Each number is 128 + 32 x the weight over its row's rms, rounded and kept within 0 to 255. Layers, rows and columns count from 0. Numbers have three digits each. The size before them is the row's rms in percent of the matrix's.

# layer 5 MLP down (transposed), 3072x768, rms 0.0351, rows 244-315, columns 320-383
104:167121083088102122125106143117120121118201069160133125147132132105133140107150142121175143091107085083081179149124159117127071088101127161112175142144103123160133116234126103153085153137132117
099:112134110138075079157117085066094061100169119116136130119159083140168166144132157107176156148110147182108059126121066156136128121115151116130114142165134145158114158104097116169176153133091169
095:118133092169132110133131092143110108144141119150045142176099151144171123115151108182136099119089115149087112155125126138138071154117113155075139140160127204125149130136179133132128167092133116
098:142159080173153114144108172141164169127128144087059146132139102167157163150133205069098132107125185170121028099181184096161086145170138133136158127127146116109130142113093123066173097105115165
104:096115109226136141078126111097097141127137077181176136125072158109095091171111101091101125172166187097117086120103115096105143122057150118162094143109198122194113152137143133164133143129179124
104:165123135136128113130169108126138144118141083100166125119082121143126122119121081089150134157061149126076125186121109103115156104165107114169123145138119136122139136072114074135094072078169116
102:215131090139143141123100130079144136118190138074141160088156080181101129183090124119149123155119198168118128123099121175105113104142133076188124105097053124155106112165151151124127111142102126
095:181200171078091112120101118125088137079143141125122097072113128156122125087113176184097105091133139126139201087142118153144132138141101134111127109155149171152110129062090124117187150204128137
092:126106134104096100112211126136088103156176095167114115123130135119108175121116118175091124085168171094101113107122115135123167072124128111124108121090128090149139136162133122130097131173102178
093:177162062084077097159103162155154061127160093156117106108104108182107153140120123110168111104220119094117124189102142092119165154105132128134138107150120147114146161094135065119157171182119125
092:139179121130167098090095112142149098107113178117140141051132104086138172069153164104101147186155163135103116087079145155083128130108162128155108103140168141124085149096123123132145066146094144
093:164108162106080132099154176142137148140117164143106173129104081098114124155103187134100181114099167160134106091096120128151079151184090131081122078113067120159144116154114203152108101193131164
100:153139115156145125117061094150128086122197209139135128113104070166129118138119130127109143123055172086135152111150113156130034149192085143118100142144133178165105157165100159137133113157154150
104:162154156151118110049067136116163132134152145126087141165157127156106133129152136142083129136121066111125102144182181071100146124132169181138171166138163167118133069180101151114139109123114111
097:139175098199099150151138103131088130148143141139147050156150128185145122117146133065103099091111131113151143124140113073125219145115168139101133120099108164131154083139113093139092164116149118
103:173153151192120150147172169093136163136153049147143157158156145143174135181145096151121194098128124187135134129142169128112112147142113125196151139125124123167075097150116086117064106116155109
101:126162164183089118087143064143071108111135101151066114123142130119120150128126083087151078095126113116094119140138158137111150122119145160152145126144153145124128093125148108101093100076081115
105:148139137053109121118146067127106141122211085185170142084104137145061151068122102104170168099131124109093220139091077060146113143149110119168128119176081120137185141104175099126132136185112116
099:130116099117186149128143083071106113167139152200182136059125137075122165152086125106129180149147107138171132110107042091067189166160142143147116164088191139185134183139076071148177112135141148
100:171178103161102079102171077138061154114178170136121086109212091115137132141111155100137100120072143085177165081199155109124169130104139135157108103083122165135093197138124072109147083114133170
097:115181136075162109098091134076201166106173108135130156099159154089154109148112120028160108118165161172057186105069114125128135157133092154089122106130154144111081136103124128130095117139115133
103:173122118106156136148130105154074144140166161116125147082086089099158116149076163122107125173160084165064043171150112133133173139088117111093077080135087048100086168153144105105162153105150093
104:150099134152170173167147140168180124157167191111123128107137112084106191117110127166190105139031108158160121127114094171107124150078124161108139161142074091113140128100146158100114163132157129
098:147141088075110154095125196175142100160088154125214117082123129137154117183121155105156098160144195112120123129097172093140139094157146089132094190145132104132132117149103169144130141130134099
103:180089112210140108128087095082137101175103136119129152133098128105120133107162184165154112093147172148129054124125096124111173090134133086193154119046120062058129121167171129117157148125147128
098:110129212103071135173117055136101152175116146132122123105137122153091194089131086108184151106097132147097214109147149189141113142073102053139089174132090139127109144153123129144099131090144130
101:062103119082140156124121112118114155062120127092128116111079153136120135138210162191111166138108107102150168127145087092151115130131110119179151102068153141117179133128145055146100106129129122
102:052104178106044160129104144149134141136120074135163123243083209122113136107103102167121154172118122154120120089102122075094111137163112173106173043101154173099142140123186098222157070112094133
095:159115124129105099162084132157083140116116124144132117132120117149064145132090087147163137152156107129148154102116110118121160139115171142149115121112139154141164166222123144119147152136078124
101:127149109111156173167089145129165124140165128094137097188192115136153148094178118090128095139099146157110148092138186127131102146098114134075107126083174092160131145167136150113103057141157099
100:122098111087153152102118105147120080169118143155092124134167100163130176160200166146077161155097153092149066139149140155131075106137145149140094118124149196115119121139116116171156198105169143
105:146071072120135060106081165068099127133148064089141137096120100117127104123160158151123154119113161143108180156129083107068116110117110186122130100101064091157147088139140127208087146060117145
106:124114072064163159122162147113112173130140095116109100081121143136139165164208109141108116082124128126091076142124114153182169102136151083139122113111091142025155115140085137147088069134172085
110:182156149135145126087053120088179161093182135139136141089093147104179125079114092144125154092105134088170086178150101130149088083163134089085101165146115102135109100111126107141173141061124098
101:144091152123207062145163082096099112132116155113150217118109122144130082150093144128128144147103106123113087106104187134122107082049164028115118106161085182175102120152151163083118084139160131
100:074122153155135105085141154151085126110070135130110132151145098114091097109070143175119149113185156072168104153114160175142116196183147131098118109175126132080144148175103161121129145157143122
105:121136130202099096136162131114118167064140070103168072104156111195115153109103147083117184115171106142098149123096123094120194155134131110128081129182134115137113118114089159106171133134105133
098:109147168145117134081215137101157106130136064122137167185117136151156107173129129153086106117170178169118103121104152147159143072091107093128126129143162116139143119153080127158120153136159082
089:078107087134140109114101134143203158091110131186167179166094163101142071093191113101164135156143121164089138155103090127102151135118141138109135123139157118125081167184141151076099170154076113
099:135196126143143138121111125053109123090109175084128121122105144140104140052117169098129101142188179102146137093137116099107155166095185178097087166136180146173101137117147154126167132141190131
097:147173106182152088027178107101049130178138142102152134121151145195140114105131112057141137137110091071145130075123167102037160162114148140139147147064164075116166110123094135156103113137111126
101:123141090103119102079120155153106072105133096088149143130119072141124133133108137114050122193156092102155167157105131167067122140097105136173154143184104078155121147195105143157144149115146134
096:115161100088167146209141149065124120098153130137114159125134136099249170125121091104091136144136126121144119131113120092143167112087158116198136156170134092106181132149104169104120142070188187
100:118104090128147123105125074153147117179088112231167138072119113142087122053167116171142107129184190108124080131113097160043113095145169119065178135128142161124078154121125156161107088080120148
100:101149102137144074111205177116106136147148158132178154189106064053196146141077163179140093089100067091105141175189164148135145108142112177115134060136159084158193127140140060145149110151148156
098:107116168091109113124094132144118126164152161143197178093157092083138123126166144123091123157109104156107157134077090175141120153154116115131105092146136178160150128131157137136168178114119114
102:106121121140138105163131141144134185103087114126198103173095124124152160182149158152181098187059154166120060119089151145163044140104174126118151116162182157077165124128098157116099163153098178
100:097145068152134160156126121155113162140149147130145132124167086148086106087140156037108130092119084122155105128107133092124133193113148136123102108105065137159184168080130074130179163145121124
100:122136126122134148123116135159112209144083084188096178145142160219177094152064151045084192122102118034142096099111133087143075159116142124166106107109123122148091147099123127131125073103130058
102:124164167188162148141171122091098131109080146104137132109083088150149152175133130115156114148090087172117124129137136106121106130131111218133098139101164174123156125173143180096130094106127170
100:160142115175102153070105090145141122185150139105146064144120089142093120130137151134113127116149085129127125095167144212092132110165133167131153081088090129119136136130115174030119125192107109
092:120138172140097145127213154131219126113139115132153139213028130131116064143143155115154161122145124097076121143089181124075130184100152194153109139164116159080121068110108122104130131169121116
101:145083107074082123149122102093113150139191153103087078087079114136078084123125177092127078138134086092093155204077115187116167109104140140130212126075207114182110122126171142118145118166120193
097:119091137055135133094141138153157126153106091163124095107169137120163167152203225136144112161112120114132161057110065118092126156114142135084169150130146154063158133152169139113140128106115092
100:107055114097119118063061164082123175148141116099067189216140142212134108084115133133177164116134080138122113178169166124103139125128181163057075111188086074088122125112084119147111146169194137
099:143167115155149081088090106134114108160120141081162115117165077171113108148088166096118116148132185107132152148137147103119135126081131117126128131090150096133089139106142111149103072152121148
097:162139089159158153165114101123168152068177140133159139087147046082132133130129141103149153204149123114122066112206110129148201125133186182121156125153147108146107115081171156090162140085191131
097:099117125140141105106148119159144153104146113124171140124109113127131228128138112132124175138202103118122115150125124119086145093064132110194113156144107123146169169117184144134158161099159158
099:130139158122153140172057152138125153079125191133078152107165101181156097091156078093177139146083040181093139093102209107092118150111137183142098125139122121112091125104118086074097115163032132
099:070092077151143152172095157114138127085055079124148160145168165112157127176165111168088112170154116106157094115094158130132109160123131191135140115148147175122134092060082125121168056166135160
104:128135144003126173131102163128152098136147163128173124173102102147158115173133125025113134157124151102109137111169129101106136143101120141141089117158089130150082156077099148158122086120131080
102:109096126082079073118147157199089093149121119103080073139104134119097153119163155134141163097102104094118126143119126129141156141201083115156098078144127147132157127102111149147107159079109125
105:138146172127088152102069186128139095072163099097095143154113119124123164127157074106138169132089162160122145148109136107052158135147137137125153164125085168098084070082113159143117215136101094
094:138126124071120161154088183133131128145148051172114102112068137080146113124144171162087107108146164126154163156180174136100099127053183121161129116136108133148128126122116120069162170085118157
106:079121107105145145108179156104170168165100117132189188109125159203117153148169143131161136177156186151140154144166117110145142151126121091123113115114104107148136100151159127111141158094130184
098:119120141134157141151165156127125188209125129127226099168109135143092110089126148121177129128114101131084101164159173118126157103130156112165175126124098111180166112104175184176225135094133076
099:125147095074125140125099088091112171085153134108112115167133142173103076111114101082143143159077087130179025158129136108147174146090164120115130127172098138132160148068128111104112129118175077
101:205181147194085087098168159120125138133151172124110198140155112137141110115109166138110159084139119156104198187120124118079091133145151132128144084126135144165108131122177097110124083130146068
111:112123141084189123090153154132118123064128097129177121135156150105135134150110163082117133193075117115106086118130133096164142075137086171126099137095178183165151101095165129010152149093156109
100:105132159139105113157117112134115093117092133149126131102080161150135113090123114111141123159098128159142169118145105113070132135072181134166147149115123117141099120143172096178079153106102136
101:073123169062088142115068114084137174113119101142129160096117175147144071129132145109073126121121107119073128163138139160109108133122129105163161168121123159170133112129102083133143140118155083
099:086139180188096105061156138104112134149103148105134120098117135141085097162158122113169197129117103186106137123098112124121155038105085117119144123183062143157130133077115180168148164176052080
# layer 5 MLP gate, 3072x768, rms 0.0351, rows 245-315, columns 320-383
101:108091148130082083181136170117154150149102157165109119135131118135128112097115165171104130121118105133093104123134135103147141138104097124139098111146167151177135194180073155136139117124109151
094:091161127098151132130111115153117133124111106115191125176126120149061165107134108070138167105149223145127069119158115136137138053127097140116136091139137117141158159110128156115125095094103131
096:117048149072169111170177093122108111114123064175097115079081081164102138101124074042145121087141137149084132100193136113092146158158155155113111096130149146133128139127110115129082169113089137
101:119086156105137110112145174100148141086163162135091124178142148155154058094145093131105149093110154106162134142092132143178113080112102162062188099161116111100090095169056135168147103114147156
099:120192110142181125115172107124144139156191170156134101122110151136132126110114179104047086107114176159150099119118135152133125116146192109141153091119139131177162139138143174097157129107098130
102:149124090130138150154168161149118088083157173135194117114161160114188108125081189113113174102154128099103088169187119153123125126156150155106141168116124137117107168086146197206163162092146091
095:116169144108091157063123088171127102119169096124125141158122117098198194090144112109136197140084164130111125119159125112144142117169131134114099200121148145119138084131169161143138183173120095
094:074115067110105125119152106145105160079108106192126106151163130133141107136151126086150174132125150152074112145101116115118096140128144088107142160139126106103094098135135179155110143157137159
092:134113146112115134163131119134113179134124114188073091155096108145068131142115106152151106129064140078127133126113157149080140139121139181114083091123165128152108088161144136093130129130096165
095:129096086135112163233153099121098137135153118167150126160135143123135098162029079101137043075090158135096080123170106128156090122118112155170148141119096141135236145110167095135170121166111110
088:134155123124118141105132120178133075117129167138151140215126149111178115090117148170141115139187099063103065090097080133131079102159085148102148073095136101123125125145150190155095124164162140
097:115096078147087205114166185150094125114155094184127122119136114090115127131090144173081143059107124156140112137139110149102139169101105203174121139085083173109139128147132099127143120083068140
107:107127182111139139099164166189104121148126123157110071166164143075075028130153142124123125082166126111142105116128157159125096157140145112119175169116143105106155074093150125141181216123143180
095:125171098134133167145189127164115113101168118115154128116146119163129171159088136120105132125105184104147109093062188161122096113164134224145138147102096205144163041106104109139105103171137119
103:164108105127091124111114116119212103115125165136149106089110110110099134090139163198071105175097071159106125118152108076149114150151099120093140050191163149156223085156218160168110123139109158
099:172096110099147185135081052124123116138139122133208099128177160129097142113135126079158160128136164135074106083161090158135087100114170099128094146123110148125178150093119148171151161120099143
102:102090098120106134153067170193111180150140149130087125130178121134109092076143132069143082099151097147091120163153095072100125098140139136128169183125132089169082134103145105119147117107062124
098:160130137147167132162140159112106113156095151206098115148099130140094126103119154175138119113074123131104096111168157143175098158158076108157130092146121146158134159197113121119113160114108121
101:110151104140159184162126112098130096109106121085135116101160195157190111070147111190131164116166157132163076125125163156186112079152150150171120111131114156096145131160122079180056162136083151
104:149147108091184115115186115152145127131094181142170083145149103123140160105171174173174155121152107154132084148157141112117104195155130153146137160132142132165123129156165156195185158148094091
097:113088124138153181159130124091158057115122129083182120107143209086102131127143095156147178091071170099137112115198124105160167210145117140148121117187127172086124161150161128183121175146131124
104:109084206161131110121157075135112155129137123099118151067136148151167119086136137154081167185112122151169096178160091160103094148099094130144165099102101107109109099087120126158097116103099114
094:191113141139111163102126100116136156141209131129152083144097127147101167086066144065108111085158182095166121127141130107159104203163147102073112140139139117081120083142141191086146125100106149
100:086133135110137104102112098090165128216085120120156105162113120159104092113166054152114155089150168083092125167146132137129111170169098127149101090119118136059086151145152114132125063123101124
098:053137137124137144133091132126126049117132124114085171142176153101146096157048168124084077074150151118106096118096161160171133117127146095138096092102171135148131155106172140075135200063068145
106:122117170086121114092162101122137126120065165193140120123088123118154118093153103136124161101126090135135075148144149097111136139112102082150115125144127129076164130144165113185081149126155162
102:096070158096153172138119133115112122167105162164090111247132132089160110143176118119093147116128127107134094153132094132167105151123099142101167119081115115098101097110146145158158170152087097
094:204072132162127177140169104107159137133143167142096161175120123137159191139111156107105140072163081185106143104153174144107112141143127102117102129089116130077153090089118141085111143117117155
100:113072088105080134131117123125126124079139208233171108100133135093143118153133186134171112135071141091118094127113145155203137122169085162152124125145118122150094140129118136137172161167188169
099:176127110135107126138106136113120177179119126134152169097094163058153149151108181133117097120082140128155087124134156133133170100159080102141137189140099180117093132198146134130170155100117148
104:154096087107182116101122084094143135114168140108115198125157138133115191096161130145105144116142133134093107151125122174172117130112128165144090141155121132138176122122116088152130091175095158
106:158137121099157128135144102144148144083129224176114157175115146189151143107138124132150154176083145146112075131171146188052168150170179166167154138121101155093098114144061061157126135087163096
100:112089112080111158102132128141147072157115165186152129101108074127066120126070078132140151079124127150124074089123053125169082177145163145122177143112068124115163096116188109151113089141139159
104:137100110097174111086154081106091074165148189115165131133128154097138115155119179160132143161092121111121084160061077133172147149080174137118153123202164062157121116147087175140153111115128170
099:121149155114116100054181115134099100099186134098206122153130081104148169061153177176131172136129103123087084146103151076141131094136160149106121152126136098114118118097128147138182129131086126
105:129072158125161138137143148103120092199146149113134155124179073108114104101097169139092145109110119157141086150161131111120113094135176115085172128132122169096179144059090151173152099113122140
096:144117127166089131111132127133117086145163167096125114145149097074180140120131095157085106117152120130139120142130091084116097120187138064095136138086141162122121140131103116078133086153084159
095:136097110144134135122136198081081089127157115115169140119163110141154117158097152162107080160164112118117097161111163123118087125107096108158184125090093224160124157145150129108145129134141159
096:145111138138208159159141159027149092152137104171178099148149152132125071071123170146128178130126156142126144155136103121081129155063144128125199168142188157156091127167169133133155075119141177
098:102123124178170105152101084131167193099154112114081181154113092132145127120110172151096112136119092176114096143166169107055125091140093107165141131131213097147124083140148131136117149119186161
101:060157112113218163104115154058203158101129132129149085110146125095085122056146127159138171088124193155122138105134088116112136183138134075054117156109077159092147146134142154089131125138126122
099:108095132087164134159134128072148102130156113104182112134144082115160167129120169136135123132141112139143110155089100123141166093107130160073167135157128109075048120135196165119134132121143156
102:118096213173124129074100112151148123189127206112160104130138120151142164134142154141082146139139150144078068144159146103132153156093164116132108081149147128148100163187119109208131172114077122
098:114105096171136114133130112153125139167144147152128135122158091119139159125172111170141125157105163101140052133146149135123126080178118139162168174123116083127171130169134137111119089123132175
097:175182116195149170108139118070159103119137138115163128121154143147113102186104186158107108105139139122148147164135111139176114178144126117132138102170110173142161062146134136091144170064103123
099:142095119183159149106119172150128150132138159140148123184099100096170157122153118087122097099094129100118076130090163133139105128143151160078123128111153155122197087134141123111109144076103167
101:110100102146125133140120101140149049098144166140207056156101131093081119134107179182121094161083132150113100127155158157129115085185094162154151152124158094137143170141112148114133192163076141
099:133123119098108144123120171152108180090164124121143115113141144117124109032098105112129112147120115132151108126138142169131152135112138176100152116104097151099156077158120132128174120127105132
100:099106124099073138081189153112125129093140194168130031142107166157093121145142202175124079127079150150109139108134118101094066072110090080101121103120100047103144164116100172182187157155151103
097:073129075111148131075130170073166061156117139172150130136172176126082151136124110084147083114136129129106129081075128089116164133176067111142141090137075114063174110161151196132121178136067133
102:110138138159136124144122086092103138159207119134145142094205137143116128123144150157127053118119177149159107127160140099091129089192114124123088139108166121142142134126072120075151182137159159
100:081099166141154140088112141127160139127144135098152086158114170115153119118170101180142063088130110124124069083249124178090093135108137117086140183157113107115162099099163138108129115130082157
095:174105139036135162114106086123115142176131111168145101110162109153113121117128069139081158110077137165095106128189101150123136191195140170109125110163130123159142183098162173167163106106156163
099:128139122035148116100135157169134102153143087100149167130120181174207147134079135136097138103161137095096087135165116138138101144165103182091133167076145162112099103149101138093129092114073124
104:102132125169119145103143132074145105121100066123092133171125145142134095143120077069131185077080167120094127125107118119189138185112127162111083099106027098083179104088166107111081123129118079
096:154156109136158118140136166114158168124076067220131130110124160171134101105104055135133155074187111109182103140144108065127167096104144153122165189181148094134138173118166130116190139116118109
096:154147112090160124128145169098114118119110094112158159109179131124197120097102089144079112119104157162146120145178108185117160127148107134104138098099171073112126136146076081131128167089134083
103:190146115144144116145197120180148155101157124233139200165172145184152117124159122095184105118154164103116107125156164116138100163119115175098144128061127102120144154164106147107114169131092139
098:170120137069073114168100140099121123159102102076139148141161085163079153060118164146171218134179146148145139152060117187098101098176140116112165142071076180128103138187145141167133211155165110
102:187137075124120170138089118119139098084104159132135137075146107109142142106150133156110125152059141108083083166068122134188101104182080155138167123174020134140161168120124121103106082098113161
103:116138130082174111142130123164136152118220112124187151149133094155119129132095135126132161138145140108121080114136171187084117112149159144088178166107129136097130144110087124155135160140089185
105:133122182139092163072200161109161101098132148157189154172158165092155150068156124124164103107062130103137093171112134164164124132151128159144162131112132088120101042118183165169111114163119172
092:198098203131122133151064105141101048149119143135144082144136090183120200114116138159127173148097138099114093064150170135136132173136169139095185106130093137157105100214152134201171126149155103
105:112089108119157144136186177118154155133130111145111052152098212171165093137112164175148192114073089161103065102114142133139091141052137204172074097167078140153113098166117140145146117099187187
106:157116092089049135152155111128195152127097154139130081168163130150169119078177170152154185152081136132091123113122150136083091142164104106058172104130134182168135170149148139178121129133097113
100:103122087105104142158136095157126116143141124186131097109126204151098057114144129119109125191169124146092138053112119104089189117176089163095151132112134101094107148096106131163124134130130133
101:123215156184114147086165129129099090138159133142144109124080161092148107134149218117150182100168124146091072091137115085161107163096143140154114076091112126143116172064115127131137117090082166
116:091119103149126133129170099056144091099131133160148106159208190138116106116086148110119088116064150086093093099106109122110115075087141124117150137109139213183136163140153136101194108116138149
099:097130119112095121134121080128098101090149148154145116111170115154091113159139153153114160139127128093163125159138191115107111145142144134093121101199143083127167121150111140168146077118146143
103:116111169072181138132041152121154109164109093127102149061182140051157108133104177115121091133119142165083075084103164147161093156137046079160142063167101156135193145184185198175087161095173168
096:102185069093159131138194169152096096125164195110133144073162158158130134142062148097139130121119073121117103181144018134107101133129147117076147136109098127103151171109104085162141108174108090
# layer 5 MLP up, 3072x768, rms 0.0351, rows 245-315, columns 320-383
098:107167136147154161077123115136144101126050121079147128109167090163121149160144157129129174217151133134092109097120128174079117137130123127120104117093110112138085143089132108078161115144098179
095:090125079119097096150096097049121160169120124145137143104171082136149141174108120162181092071125047158130135084147052093097086081176125161109115107065130085089126119154078151170147118143137122
097:173076117114088147079148092139120164133161113121123136130123098075195158165106174190122206155109204121110129114108083109111219124095065106067088134160089136103155112179119144135107094116123127
102:158072190169101092138143114098093184107070080177141176137153050115064105153117121112108161148120087155192098137158106081075156106143104149166152152151114170140161120137136092157130143141089109
104:154101119133115118093105146105134211127135159153168078137120091060101122137132085100168084078174163165101152123193107115111133116116098171097105154115158111061179129127117135115124161151156122
101:113191152111075195091140062115164104111142153144150158148134139076149126124125126147131112115141102107120115129117104102204186155126128106119166114088135126150149161125063135112110083109125164
094:123167076114129169127123168078158134122140138125115187150146079146136108126095127110141161159119088157135108160158130175123122145103087158130135182161085064137131133144173102085086116101196147
092:145141140151114097114131092125144154111107115087145141119123137176050128151122225101140148117143143150096147202159169169111114151166116159168108073159099174152153183140090140110078092095099137
091:203077160200131131161109053107096128201087179111229101121113128146176075120065146158130115116092151064127142135196142087099163146137128151147145166142126130143120119163111152064106174096089119
094:111114142128114161136142167095125150115082130133064113143096180150055067167078120071126160108116101112110163118101126117138124102133114107143126096115093134101096161154117115138091155106138231
090:081095117071119123140143082114130117116090130105154085068076109118167129133179106124156135079155186124096133100136113084127105148129103125086074042113071150152107108190218146121149139099103105
099:144170129056153094128096154110178095122140133113125068110142095132098104067119113162161156056147172106127142096126099165176120173139128121072192112153116133108043134171169145125093122081111112
106:168163162120174150153143144086128130128113122130114170128131087091120157119120103121169147091048143110135113147143126113127198163121144111094104114047159138098213159134183098147147126103163112
096:106017179101105140115078120212162148141105128118097135154101099191100094091131087072130140145159123123128125118162151164085116130091078163131096099136139155134113125129083198154127165060137160
104:092139230104057142098207135133107176097137093190065153150188149147129082111088110103120162141204125091170136190126127145128165102176139111106163125109166101105102086141107057090125120102111140
098:075140064138122125119177168132133130101144122191103182118113155085160070152174113109105053131124080112136103159147140089118125126172137166143172098145158113114108123132106089173102162083146143
105:190073091087092171156097081157141132140141111152131181148121156172126157107115109081120142188140148112154151160180144092095109136116102072132094127174086103168089139142157161095149119122179129
098:149135122183122137129169105120141086108084061120151124123118120100114082042134173178096176084151159159134175121130169143082132107150173129123117138124107158254067115193124119145162128113141105
099:140169094122128080160133101139079111074173186074126142146074123134145103115091171127183124105059106149092141106178103162168143142191133115136105104095087132066130186133142183158104129122132100
098:111128115131154137144176126159149183142141189104141125121111093124121126117141223171135169107161157148134118153131157100144097146109198142169133206146125098165067100117110187117132167130118135
102:122116061115143111179170168142071095120076124139160150124139084042194089152171101136107083225067138106106120155127114119121140206090151075140123119087099186094082142129140143084144106121117141
103:139078144140150116097164099107110153161110143138120111107145115157108167144135160145147123105175119161076121081135137162088106150100169176163126073115100095163116184123143114138101142143159112
096:139174118158111131135206120120095128135135107131148136140175138088112116105149166121064117087149069080153112177144123143109124157118083149156151163137152118126077078045154126102119093098094146
102:164172115115105119124116113093151112134117079139107122101089178135149127120134153163127078132103068160180122081173149153152144130119089195073091167147137134089168053194186122109125190145114123
097:129118095101122093100186179137166176144133156180131101134120125124182132158120086159118137104142105124147130140147050106131136136115147100150131143136078084121113154146092121140159145141143125
102:127114118158144063122199113140090160143176127158104145157044121180137083177108157126055146043149091135174081134083127116129104075091138157137107102111135114164068101148137099151124176114130098
103:170093156155131167139155126202078111131184068110161128086133053114170135132103151170127181119167183148134146114134127081168150131119171089150101107161076097136132179154189173152181133122161146
094:148116190191066182134176147126161124111099120129110161163080154102105112121082129090102146133131120189127160109143141164168131153143099090118115123124107088035148104110057193175107081111074130
098:057171116130084129172113125117122146134191090103163089164126145113149109106196118113114124154106121168098124108111132103152136126040158105123109189125192124146058045110080099172144165145160119
100:118138110132136147076206074101096133114134177160077111108118185116122139124171165164118145120121143130159098110119183071117169133159123132146111117090175135120120160079162143134097144140184126
104:115161094102164109097132152139167106144135134173159123114070147138116096131090150141146126093139098182144151116160131136135108159109081115114111108124081094122128128168072134116169163172182087
105:098156112155112172179107189128063095062107110141107154146156148119130207098128090094167156115105116129159150111171131109173066094146109146106122167095105144059152099049183128145112173120116119
115:183151166109205126107123116156157174172141086058117132116148125117164127033094131177110127116111143141132123180132141138168100139104138154089150103107144186141083126136102122087140117155116075
101:096057182137068152142143111115130080170088113119135144115141133110090110117120124134132103062106124108147168185132179122065088156185100217139071101122128081099104180124167142143125126095156122
098:136119132186160143116097141157171126144179118144111115120050125077075124113136112098125125143138115108164138146103147087092106111129167182139126156077136147093111099117133132129134133099106187
106:125111106149076111151190092135085138116103154130134156137138130158140119148150111079065136123130131138110191163138101112121145136077161186158085172128098174112072146130161142121151178185090167
096:111161123156128098163074131131078114073157194120146129127083135101075135100173071081189117137141119121135129138105122166106143155160130182165120140142105163079128136091111116129170099123140178
091:106133084124110120083067166116112144096103116133123140152132116168162145089095123184155181092151200092189133130143175155118120145166067087092183141078095170133145149129069165158102146171133176
100:084126153124144120154086161156164096175146152120091132104088125097130077132163114129149093160141132154128128101085090127119115159131090168130120092093098118154153113091123120107153118040184157
095:136097138111104167099133086101109109136084097124129156216135142160091139118123152090143132124087133079170118132155110072122107133171144113155146135169103110141125129111179162172104087147080112
104:162153170161134148050152163143114113105092168129094130132067156112158107121182122080120127102154139110131151115182125082144120210063138134143140104115170122101089156091124159157152138202111115
094:127145100147121109093111070193140135093162121152143152103062153118095106122100131115128163099136129186090125116128105091145155157140203145151127175203101114119059181142094109172089141113085146
100:108097176146049098103156165169137191169138139129139091194182135130158109163203159113144138142114106086153142099173111160145119155096074095140092158114176144150118116176104127129118127107100137
098:227186109159157077078105192103138115142096136121096138135103160182131185152116135142115105133071069134130127137097108176092120094118128087153158162123104117121170153119196110148149149124133192
095:128138135130173118168125065081172132165115130127139069168105145088152099135147117155170095116105169117118109149154229136132172124088152085134123199154112086124075129068086080122106102112116148
101:138162060147087097172147139081146138107176153107112182147093076245085145156088057162106067111099182084123134140163139098156168090138152121130120077109153135125113117155094146118177116151131098
102:131103122088094170163155086074122117100080156130154073163115098179094111105153107109122177132083091117114138078130133078108125116133050154092148118092138163128167145027141147104112152122104133
098:148133120133131168069106160138121123177102100120112146125198053107128162131125177121112070098156166133089154186121127134110113161150063055074151119133129161125182159107169122131135170149116129
099:128158188144147098078138121138132094044114153170155144104119168100112097133130200101157106133115152184081163160109122202092152178135138092149132160120102140099151090147088115122125201096147143
099:084114160095125104127162156094187157109102117167132159112117199072100105162156072118096147123132124115180104190157154082133125084146091149078095111112108115086111149093095184091166085095100150
094:089114098119104174127097087113130130105087119102131193123145181125125175143169107121082124137094150116135085115167108105150145105148122104157079105141154153121115176099150114115167108090123151
101:107044123159175122152123151091163170117158166109181160120137129167119089075127195092151174159098070096167136148200131145093135163119149123127133190157114108143120056064098169128159095156094078
094:139132091209116194128140096120138129156140109132092110144126143125107101166110085129147154120055079071087128118161128144119141102089171145173165152132165099154163194123123122151144084104167177
101:145101116166117139125122152064152134102160160130132172193142129153044148108195157127183108098097065150110120078157156142167130093108120137177133110138125032098141117141153202146130101107198132
097:166061107149092120115126109111118141079134113205142103166149176141096147120109141109094143123081092190138142125089117068153112127107112121123164134171162121228174152115151150084147141152169088
097:127129164183098113116136164131148111127128100133119197120173169064084063075082047184097161139114088152142155099182056141143106100155149133155167054085127099165139187103149136146102152147095090
095:118131168147160151138100089082120133125106091116133161124130080142128142209127121146136111076051183109113110163130125115083108138123112113168101105136166187079098115109152085130137152143155098
100:142127169130088125129122128154120151106189150159119116065109169208059147151039086121085092184142139122114146130246107113096094122112127146165104105151146101124174078123080144114095118158186110
098:155154163124088077157125107120134162131165114077103085174123125095114130092134048116148166194176156111151136110075117112105099073077121123128080049085130113152105149111143114102157124096143152
105:094085095057175199158146128128097183132123110112153099098125075104190149084141126080115182130112142145144144173165108090097140176162138144140108121113081088130063150101157122185106088125152176
103:101139109098119175171108164161087110161128139177170147105122105078109140106149114157151147153124158124178133103131120081099133126115155162038150189133090116139123092105091133141145125150121172
106:143150202106141152151115104142129193126150090080118156075133126155092165106133130133126192149133151167141137119191154088039126136143090096135102112122108163106087110130113123111087127138126136
095:165115160147134141121123110199149099077152135150082196089102136113151085145147041141158112200150095098202161143075100110133148108139128178128125162184107115139102148154146161135125174168084134
104:157126121090137153135151141111160107152149136114110149163114115087096095121192149126133133085113127120158113113050145128115188167108126155082135145070110104140175116182126158120140105120153100
106:113127092147174140132163104129096112109131105110125154124069133120119125120088136144135070106106038136123136090081113123155137135096145117177131191133074101119159124118126075129099123156101128
097:138099136088128151122131077110183123095170130102168102107150129129126132083129138103117101112136153120109127156124127175178118128090120143090142098126107126086148114110151085127120120101130156
102:101124132105132155129132123105128149077150098067188115047136094140156119143134101108156173121161145152152130118127091177152146167130096068094111196118073158076101098124142143112149116145144177
109:183175073067167133143124169166128115117119188110115149127154095143110147079183147146159135101158177097056187130139090141115093162157123160119077134070106107158081133153111162163129138108160080
101:111156173123173058099121074124176137146119146117177107094176102172121190128138099175077161161143103159163129098159110185118103160056141144117158151116171165149062092139111124127129119144133100
099:149137117118067140126127166160141106164118161117148129124061142121065139163159085192121124160114143116158093145148146106151081130086160133132157093097093115135101172142124109111150112171113146
098:120143117152144082176159109135085144091160127112134110079129152127168083108095144163178109100110125135146110134102153175109118127114146135175068168068136138083111141102168206123161197146136133